Part of a small language model's weights.
Size: 12 layers, 4 heads of 64, vocabulary 6659, 9.57M parameters.
Architecture: RMSNorm before each block, rotary positions, no biases in attention or MLP, untied embeddings.
Training: 378M tokens, 6361 steps.
Each number is 128 + 24 x the weight over its row's rms, rounded and kept within 0 to 255. Layers, rows and columns count from 0. Numbers have three digits each. The size before them is the row's rms in percent of the matrix's.

# layer 5 MLP gate, 320x256, rms 0.129, rows 60-76, columns 0-127
088:125109152122119121133110130137125176149092148119154131113102146157129126087159092101136074117128140128120114103110102116103115111154145112122139185125133059124141135126103144171106111148150119153122127114108090127117159091166078138174113160136094150144139093135119099150100132162127137119143151121094126096101123135094093139131123123107161125155137155129125146088112107115144122157106
102:094154101107126140170119152103088122171128113161138141125171129185140100159132122123158138153118172149172128080162133112116159130112109103096122140077127130100149158125149142124105146120097161106116147146122123104120126124123105172146106079111150112132125081140104144157169095118107135130140127130089125089165131109123152130122121110145140109091140118111136119081106137151119134126133
095:120158165093129142138115117093117109137110133112132146150117112130151075158146095134112143077137161134132154097146103131134135103146111084137101164141140155152125084100138127115128146145121128134106147125135103104117093138127147127142118119127143145093070134109129160151063115135145156111178085099106087097144113163128148134120093125039124157149168126127116164146152138128132117150127
099:173112126144109144155158157114137153128101119163146118151116147111108157112182153120108136138129124135131150118127133156152106106111098145116136115133166144150165134155155157149148110135142138115147141152121100105124129116099122178136087106176144094161150127163145092136100094167129155139108157141140074131138123132120129124147183145128155111084131088161074114124135118119097113133139
108:132145097141149141141122131141141100095131146135156140115120139154135089104123124094134133125110195108110140105146065103098182192128114143173147141100132085185104139104132138085153141111144164152137127090141132113116159101114087122166126093096119090110116090133103146120131121119127095118147106166141145126111154126145157159131102162136114127116094124149132150083091125130100113129120
099:119137144167094112129087106102157102126116163121128131127134132119119147172145101111137120152113136116115100121120171121140154157157108116102141151163126083132136174126099140153126098094170127155130099138183159145083119144105128129088132116182111162174116131131087124130098137170144121141106152092167122116057138095153105130081108154134152100126162100130154080133109150116131135135106
111:143097086149119111155090119121129146136091182124101114129108106104149117150094151103158121127136137142128111211173086105094111108150179144150104197124134126149159138135153126109122145145107118134137134085109131145089108130125144084107118136164160159098155129117148114149132100132144113124145143142136156129127137122134096086125164123159095159123158105128146131111141105069162114116123
097:058136157145149147141144140179139141122129144140126128092127148125112138152102175144141160151103113151117161171150095113137139149119137173161139163089110120126099137108136095185132131063112114157105101090134147105148121137125115131158146163159111108138132121140122112141154115102109145124138135146093120154124137143151104137131151102177151139090135124126108137148140146150125124155152
106:129147122138115092119125112109119134147122181092144115151140135110096123143117120079176142089141145157155127144130096084123148118126140097168119108112168136121122169155109178137098142151082148118162106126131125123146092154138131086154102117097158107143140147147114108126118072130148093138168114137087102116154117119113112125101085097105120102137164138109147126151145124130151104108109
098:141148124089106090151101164152135128128151160141099165148111142140097131149098135121122058139139119115118145147154079158147134153178102091082122155103141132125102160098159146121159159139142158129101141140169149157132151139121097159139102131133139167116110132117125113138059115147156114142077132115153127144111140088091115128144104147123127214144089121101101105143128146131125130171113
098:134108135149117101171132161099141141158099115134165173177129098167158148117150110150122131112115154143092158116120108118118140111131101099077117105099138098116136180105142066130172143148150110131139144127089095159127115117120139160118090125121123104160135130151143109122110095113145191132129112127127126124155121141095139093090136096126163094111104141154071130108061160136131124181099
095:085139147113139106144092141146139135130148160135130161136144140087166113154124121111123123141109076141078143102140163101157106137125144119154103140172129103130118114110148123092145178110099134153107169127177086125112159143098099163104090089144093164078142121082100151092113116115118094072148131113138168155098128092147134126149116111181083167094117141135163142152136121118144110101111
089:112124108081132126112142116163138153117154132109125161124113127129151081180164164132126123105106117089119141135143166140119091113177111131131098093090115165158142151085146162084157145152138186126133121154087143097104124141183148110125099124121096140138120111156085091132136097083107125080131147135107075122146140086144137098121149116162127125143124138104142154120161110135110115144118
098:107153156131155115135097131103108176132169142156129151134078157129142101153162141111126122108140166108156162135151148141158128136157076107142113123143149105133116136095135099101110149124114128120123158093156125122121107110136106116137074169082131160114157132116138175114117107128131132109125123122132194160105097109102110163047123152124154151130136171125153155096101116137137163109129
098:125132154098138163142129106169081104108089117138166151115117104132131110119085130091159108160150141168130153093151113085141104111147141117089157133121096127157103058097115130116117123125134138165120144120130098122181124111150101111066131129099121141130133118124119077102160120158114117128119096095092147133145128142151125118111099152112120140116110170134116134206148077098105122090125
100:140181103154099126137120152150146188120134120138177116155139092114132124122126114172197127161149103094126102097126143115124140159137110126116095099141155114104111091161106145120170096139116158107156144081116113151133117144069170127164153128140142149102110089085113155129099158092108144158180123139142129139149123134092140113125145145106110129134142121132165126114123096132111123139094
089:129128124109113152162104154062155151108163137128121086129137129119135151149141149138146125122097141083141131119145117140091139156106126128122143091126087089104122138089121096126130155124112136129121109118076086164124126156116096109143114139111130121112106143129109145108141163135107136128110104055116147074107075137150104148119139111156091146101127125137143114070113122122129107103113
# layer 5 MLP up, 320x256, rms 0.125, rows 60-76, columns 0-127
086:158140109140106139100149132126102118112126109099131132106130147145095146147091158137117183123114140087092113156129111132127152106112091120139127155140141140149117141106137109147099082113123123125099150153147137117110119153134154099096164175141117133100103151188102121144143141169110150155175092114137088132096164140164140139100105127132190136141119149097126104115132149166114125100150
098:149160127115088098094119123112104123107114129100073136126115131143130110155117120109121140143155102103104140114074113142163132135082166139164130170129186174124116147209102111165091119073112132087117151125127149119127151162103120116143173132149126097159144123115105154164142154134135138123140123119090168123129097157092128133087133159123095145114143087097143138137175136149133148160111
090:126104111111146149147118114121124135158121162110116128129147149157155152163120163108145113100109128157122123124190186101112123170159060104115141134117084107102113093083107147110165184108106132215130108135173111145147090157145124096126134132126133146143156132103125107172124137104150140126103108117130105108100163109133126084107161122107146148145107137129109130092120115107104165146143
102:164127139126146098123127102120088149105139103110151094112143116133115134134107153169186133087121136099150113090106140134090176154145143114120109121133116134101119131107131083152149111087143181156155110105136176130186151127159150151124172126161115124164141154089137147132148083109128134139188138174096136136148121172128177145168119156136124109116118148138082147129077125147152151094116
093:121137137147117165146111090135171149164149166117126130139086126092109137112108153100132165106157154122158144116125151116106100110157133078152167085126151137129148067133133108150137142120149129108156135128108095122129160187132150090147159170148123132134142140137152102133143129151138153138118135143109110078147154122114123102139185082163136115145095128144124103162150118102127132125186
093:141125120182146130188104128106115188109118119128141148146097083148140153163139147158134158160101139150129115172109128133149136168099092173132155116118166095125135161131094103172096139139150125150123082140133115112140144137107119144181100145135119126152108141140065123088106153131139118149121163135130108148110121105144119166158085106146107094115131129141147117098119096155137162099190
105:122133108134143160151137157096147166135131106112138078151138112120129136132132100140134107152084119134125135166147160136139105186129129104102083131130136152118146120117108085135119112137133143178139174083109093130090124151109103153122122139161133129158093095145104106109146123134124102144132127114135155102132160127134132119155117114095152154092111095077097142137190096119158124111109
094:116112109063124074120126156118178043114099068094148099165158124119118165108147102125136130141126117189118117155150116156125161119112132129107117154128121157138169112128120127136182128098147116099151117129124091170135129162106147140085104133136169155093108138135105159135136126154120098164105135115161092104126123126117138124151144106104154118125126125156168149137147109159099111147114
118:127126194119112153136157107120122107136082162100135124181134159142141170153133163081142118138083128141116109106135109120112091119127126122138131121114152121114116104107131127085139097115132138142119174133084114164110093150133113128142131141118129112160115110094142186160126135104145117102091131133146137129124171123135093153120111167103122110129090169135126088127118153135154130120151
095:105158097132110110133160128127099136112123103179138118099132129115140111149143117120098113118145140119197109086157139116119155089130128090138111131136084114132117156123105137143108132126131139111080129141135125183141143106070118107113130115125110111179179119114127092149070128151134148158154098147160105182118144131110116096121114143132122145115171100100131123137159092156117126141136
101:139112084131161177144138102120148143136134089137108117145134118119183133118128145134106131110137145110115151184116139129173103125134127124147129080134070119139117116130146175116129177140113138136140156134123107110133153074112150151124085159157116149104111131134142152115112113114133067106101097099126125153106120127138107128110132124146138119110144167109122119099147135104144129145125
097:159128145167168129136151125086142088113173107147126124136114131137106179162157160141128135126121159113187114105106124131127118111148079122124150162118121094116092138130118119145169112128117082155144110089142152123105139111190141138137156131148098081146183120143146077151102178095147141162156111106100153190135139101146121105076128118128118113164173129149100100112118124143068137125160
092:083108136139106126127075073152116099118151172141134084098113121120163150155143131131103143154145138138122101123128128109171107130104121153113100194147149156109151111101102185163132141090098072175127107130156122164161097128128115137127190090153162114139120118115156167102132140125119197168115093115127154162083123164132116142103106115142148128101120103151125094109119118112107150120117
099:068091147090105118164116112114133123123133102117169123129127128137085144114136135115118122148108126102108072116131142114092150111141117139068127115120177094133130076155108120097129105139139151140128089150096119141134095136134125168105119125150144146103103132146135102132127099141078120126112146126128128096144139101126165074128127101078211104162142089117135154149149091112123072111104
096:062123192154148125108169128145151116078108103098144118169088175132125113123129155106106120179177097106125140121104159119160141119130089171129141133147151129106114104156107150106115124159115183111121170136113124149112124122169090139142122128124128101114132115118153136110145150089154102103131115134127090160129166143125073142162113109113111181143146100129121127141139131140154144087080
098:132128125084105111088069077095125130117152109173169138121077151103102116141122129158149087143143111146122125133117132128096108114121111148107134096115118126145110117153141099126153129131165139114096149122141124119161119056115105157117141142134097114155140115094120118113110157108131105131102099115130161108163085142119114129125097136125099165119165164160108116174137181162134099116083
088:103088098137091141179129129158151141132166131105122121148111163135124138178092132176138142152100109129110138122139114103108150117134150079126128122143117118149102096160150137145161146113141144114127113145120129149073121108089107126098145139189150134144160120137128086127146115081136152146109159160098134110111126091168102181138145125106120129158114135125129114144098112151093127133149
# layer 5 MLP down (transposed), 320x256, rms 0.0722, rows 60-76, columns 0-127
095:087121112146135105142170159157123130137150091156154067121140123096135127138139141128105142145117144107161144131137124134114158155167097131116106128111148138133130091144146073104133106140105088131125117093125152104127124166155157169138108188124136139138112182146108179115132135099140137142148111130139111135104152102171137142133119133135154113172097125117151146116166150131119138181099
097:125081103130121158117132111146081121120123140131149109130120121093143173120132130146142127123141157153136098179128147100074123125111133152147139145131153114094152128084105132148162112120156123089129117156145151151143113103144163132122180137134130160132138115140079196122102212221131113125096077130107143086138112133132124125136146103122106106122121098111089147096109120104135111152161
094:121185119105101116106074096128129121096146163145106149147119152133116139143095124105135170110157104164133077161102139154164136105147124082142113166117105154145091178103141134131082106132133134145169111120099106150139116145116141148099118135131127153171103122125117111128158155146114135151133106075107075165122158133167109102136114139140161134150163104093097160120133129157137123135118
096:114133140137125135150169148140088077111140116154154136128126130109144145160139112125126084134146166192111108166121117115170139127078133136094121120110123123135151120086106156077162131116117118114144185114089134127134118132106136098096094120106083118159114096129126135149139155132150179121122153081120170130117137136133125136101144078106091138104123092106152133160145126065166121152099
111:111130130092106118092152118100131186147115153148138149104088155131133121162122096153136067125143130145144104110150086145127107147079157109148151157138120147076154074106144089118122138072085145115111147147171124128139144118188142149131129121128148130146107157165119154153119136117099161119148172117131115114141116146103122128177109150167068099084099155103123110138150128135114184144097
097:134126131098124132112095144153110149145154122121130138137136096131120122136122117137129139086142109101159127105189126153105132117081121145171101136068168123141087115154128117120105152141080089116100133145078148135145116062180111117138147118106105113098127141107168128175181191143120137125160094123145144124110138129149152139128167107146150168140137131141101080146129143123122096087151
105:108181129140116122106084105104117127127080127086147099132120181144109180102177169184130112116107125126152099094117114134118102140165128165130138113090133095160108162147120145131099101102128106167110147100121126130131143097152081114119109167145218133105112130134170140104156094137112108136115145128137129105130139108106131106150134141103134100150199102152149154153130119135130109097112
103:121142145107121143126113098121132110141118133147130105131170163135108180079141156092146089154112105132128093108117130123127102157138156114084129131177155143123109121108083107129119123149116144114131196107149112135144156118110113119135139162129097095130148128102112101140115124164078115145119160102130089131124192112115138130112153173122115123171117134087119077119137135151133144122137
107:161122147098081155145135121130166124138161113133106147179118090137122129146137156130151163158099121125162147118124122122136123104130186081162178115156140098078147101139105102118125141122087143098126115159121152143131120152127124138109118122096162107118095117133107119155145141173096094112142100176155154100137123104115125130124131146112137168078117112084100120177098115167112129119103
100:146199141128109132115147114161138124131166133144135139083160134139069154140111134121155088113097154128123128131116108110125102151091132117162115178138127097137116141091124154132143162154098127108142121123117132112133181111127189147145107124088168182113124106073116166159116141119176061153092153130133140148127139077095114127111094120153127168125059139132090084129129153114159133142107
103:148103121158153100113155140147105089180159152129093128104151109106130113125097091169137108135130117121164126167129162119113135109115086127126126098110116137122138102139105091107073175108151109179101087103158136119084128192149101154123083118110152139123101159108124120129126120115131150092190129102107131131127108120116154098087115106092162135134101154136118166118124106125126060128104
094:109158154117111141111114117129132139106128096121054136114168118134137116147104142149132102138128113164169091081128093133115122139127109125143165087106097149145145131123125131076136129151140125121113155138125148170147110131139136140114096113130140126115120118102120174138139110098153088179117101123133106178162089149156138108166123118109136165076097149120098146129176115140142137130137
097:179168119161147102147164117099089141127117142160157128116119166176155110113116141138162140117118173133099142119161159095127117166089103130131124157112167093101117066150117088106123114083105136137151128113173108150130120113123116140093138099101137123127141080103134123114110131122187133142153117147180134093100111148084097093177120110128113133110117087142120148102088134138151157138131
097:112079146152129164159113140142137127153101170125146179154155116118097171143156106113149165146144136108133141107129126153112103112127106123112099121138110141123124149116144121104178106136121118104099131148179078102132123153098131155175123132174087160162114125107124131109152099110094098137117122102089150086146148140092092084117113090132107123113124110150157115171124131137150088134127
100:170147113135092089159123148156118144121167103125111108118116142126062097137133148099108111144128102101117159163136087185095149111111158136148191114128160139154156132152114123104129172130101101122102144151077135157146113165114143137130131149071141117110110140116135108121172126114062080137105150128149121151126148102115100120130140169145142124117128130153157118154148080134128104121117
098:123127142132094158090098146126139106144102115127149165151110140174138128183118150139126136126073142077125105169111101108089108176115164137150135130076123132133117099098124142146152120092155155074179143151167140127163092140127110123182155127154154140125159174115103092104130127113149156145145161112128151084120144134124168091140143117111133102152102144145084128131136116133114172138149
097:104101131129100118122152129104123100113162162140140131074148146128162095152102113136149151124102160118130115119147092130088111127160104145131129130133143132100149135103139092127133093098090102126083136121093091155152112097096146168159166109117128124115116148128101129118141126068126167167169139151111150096119153125115128091110144141153141147189090124131159121146156125139129138080103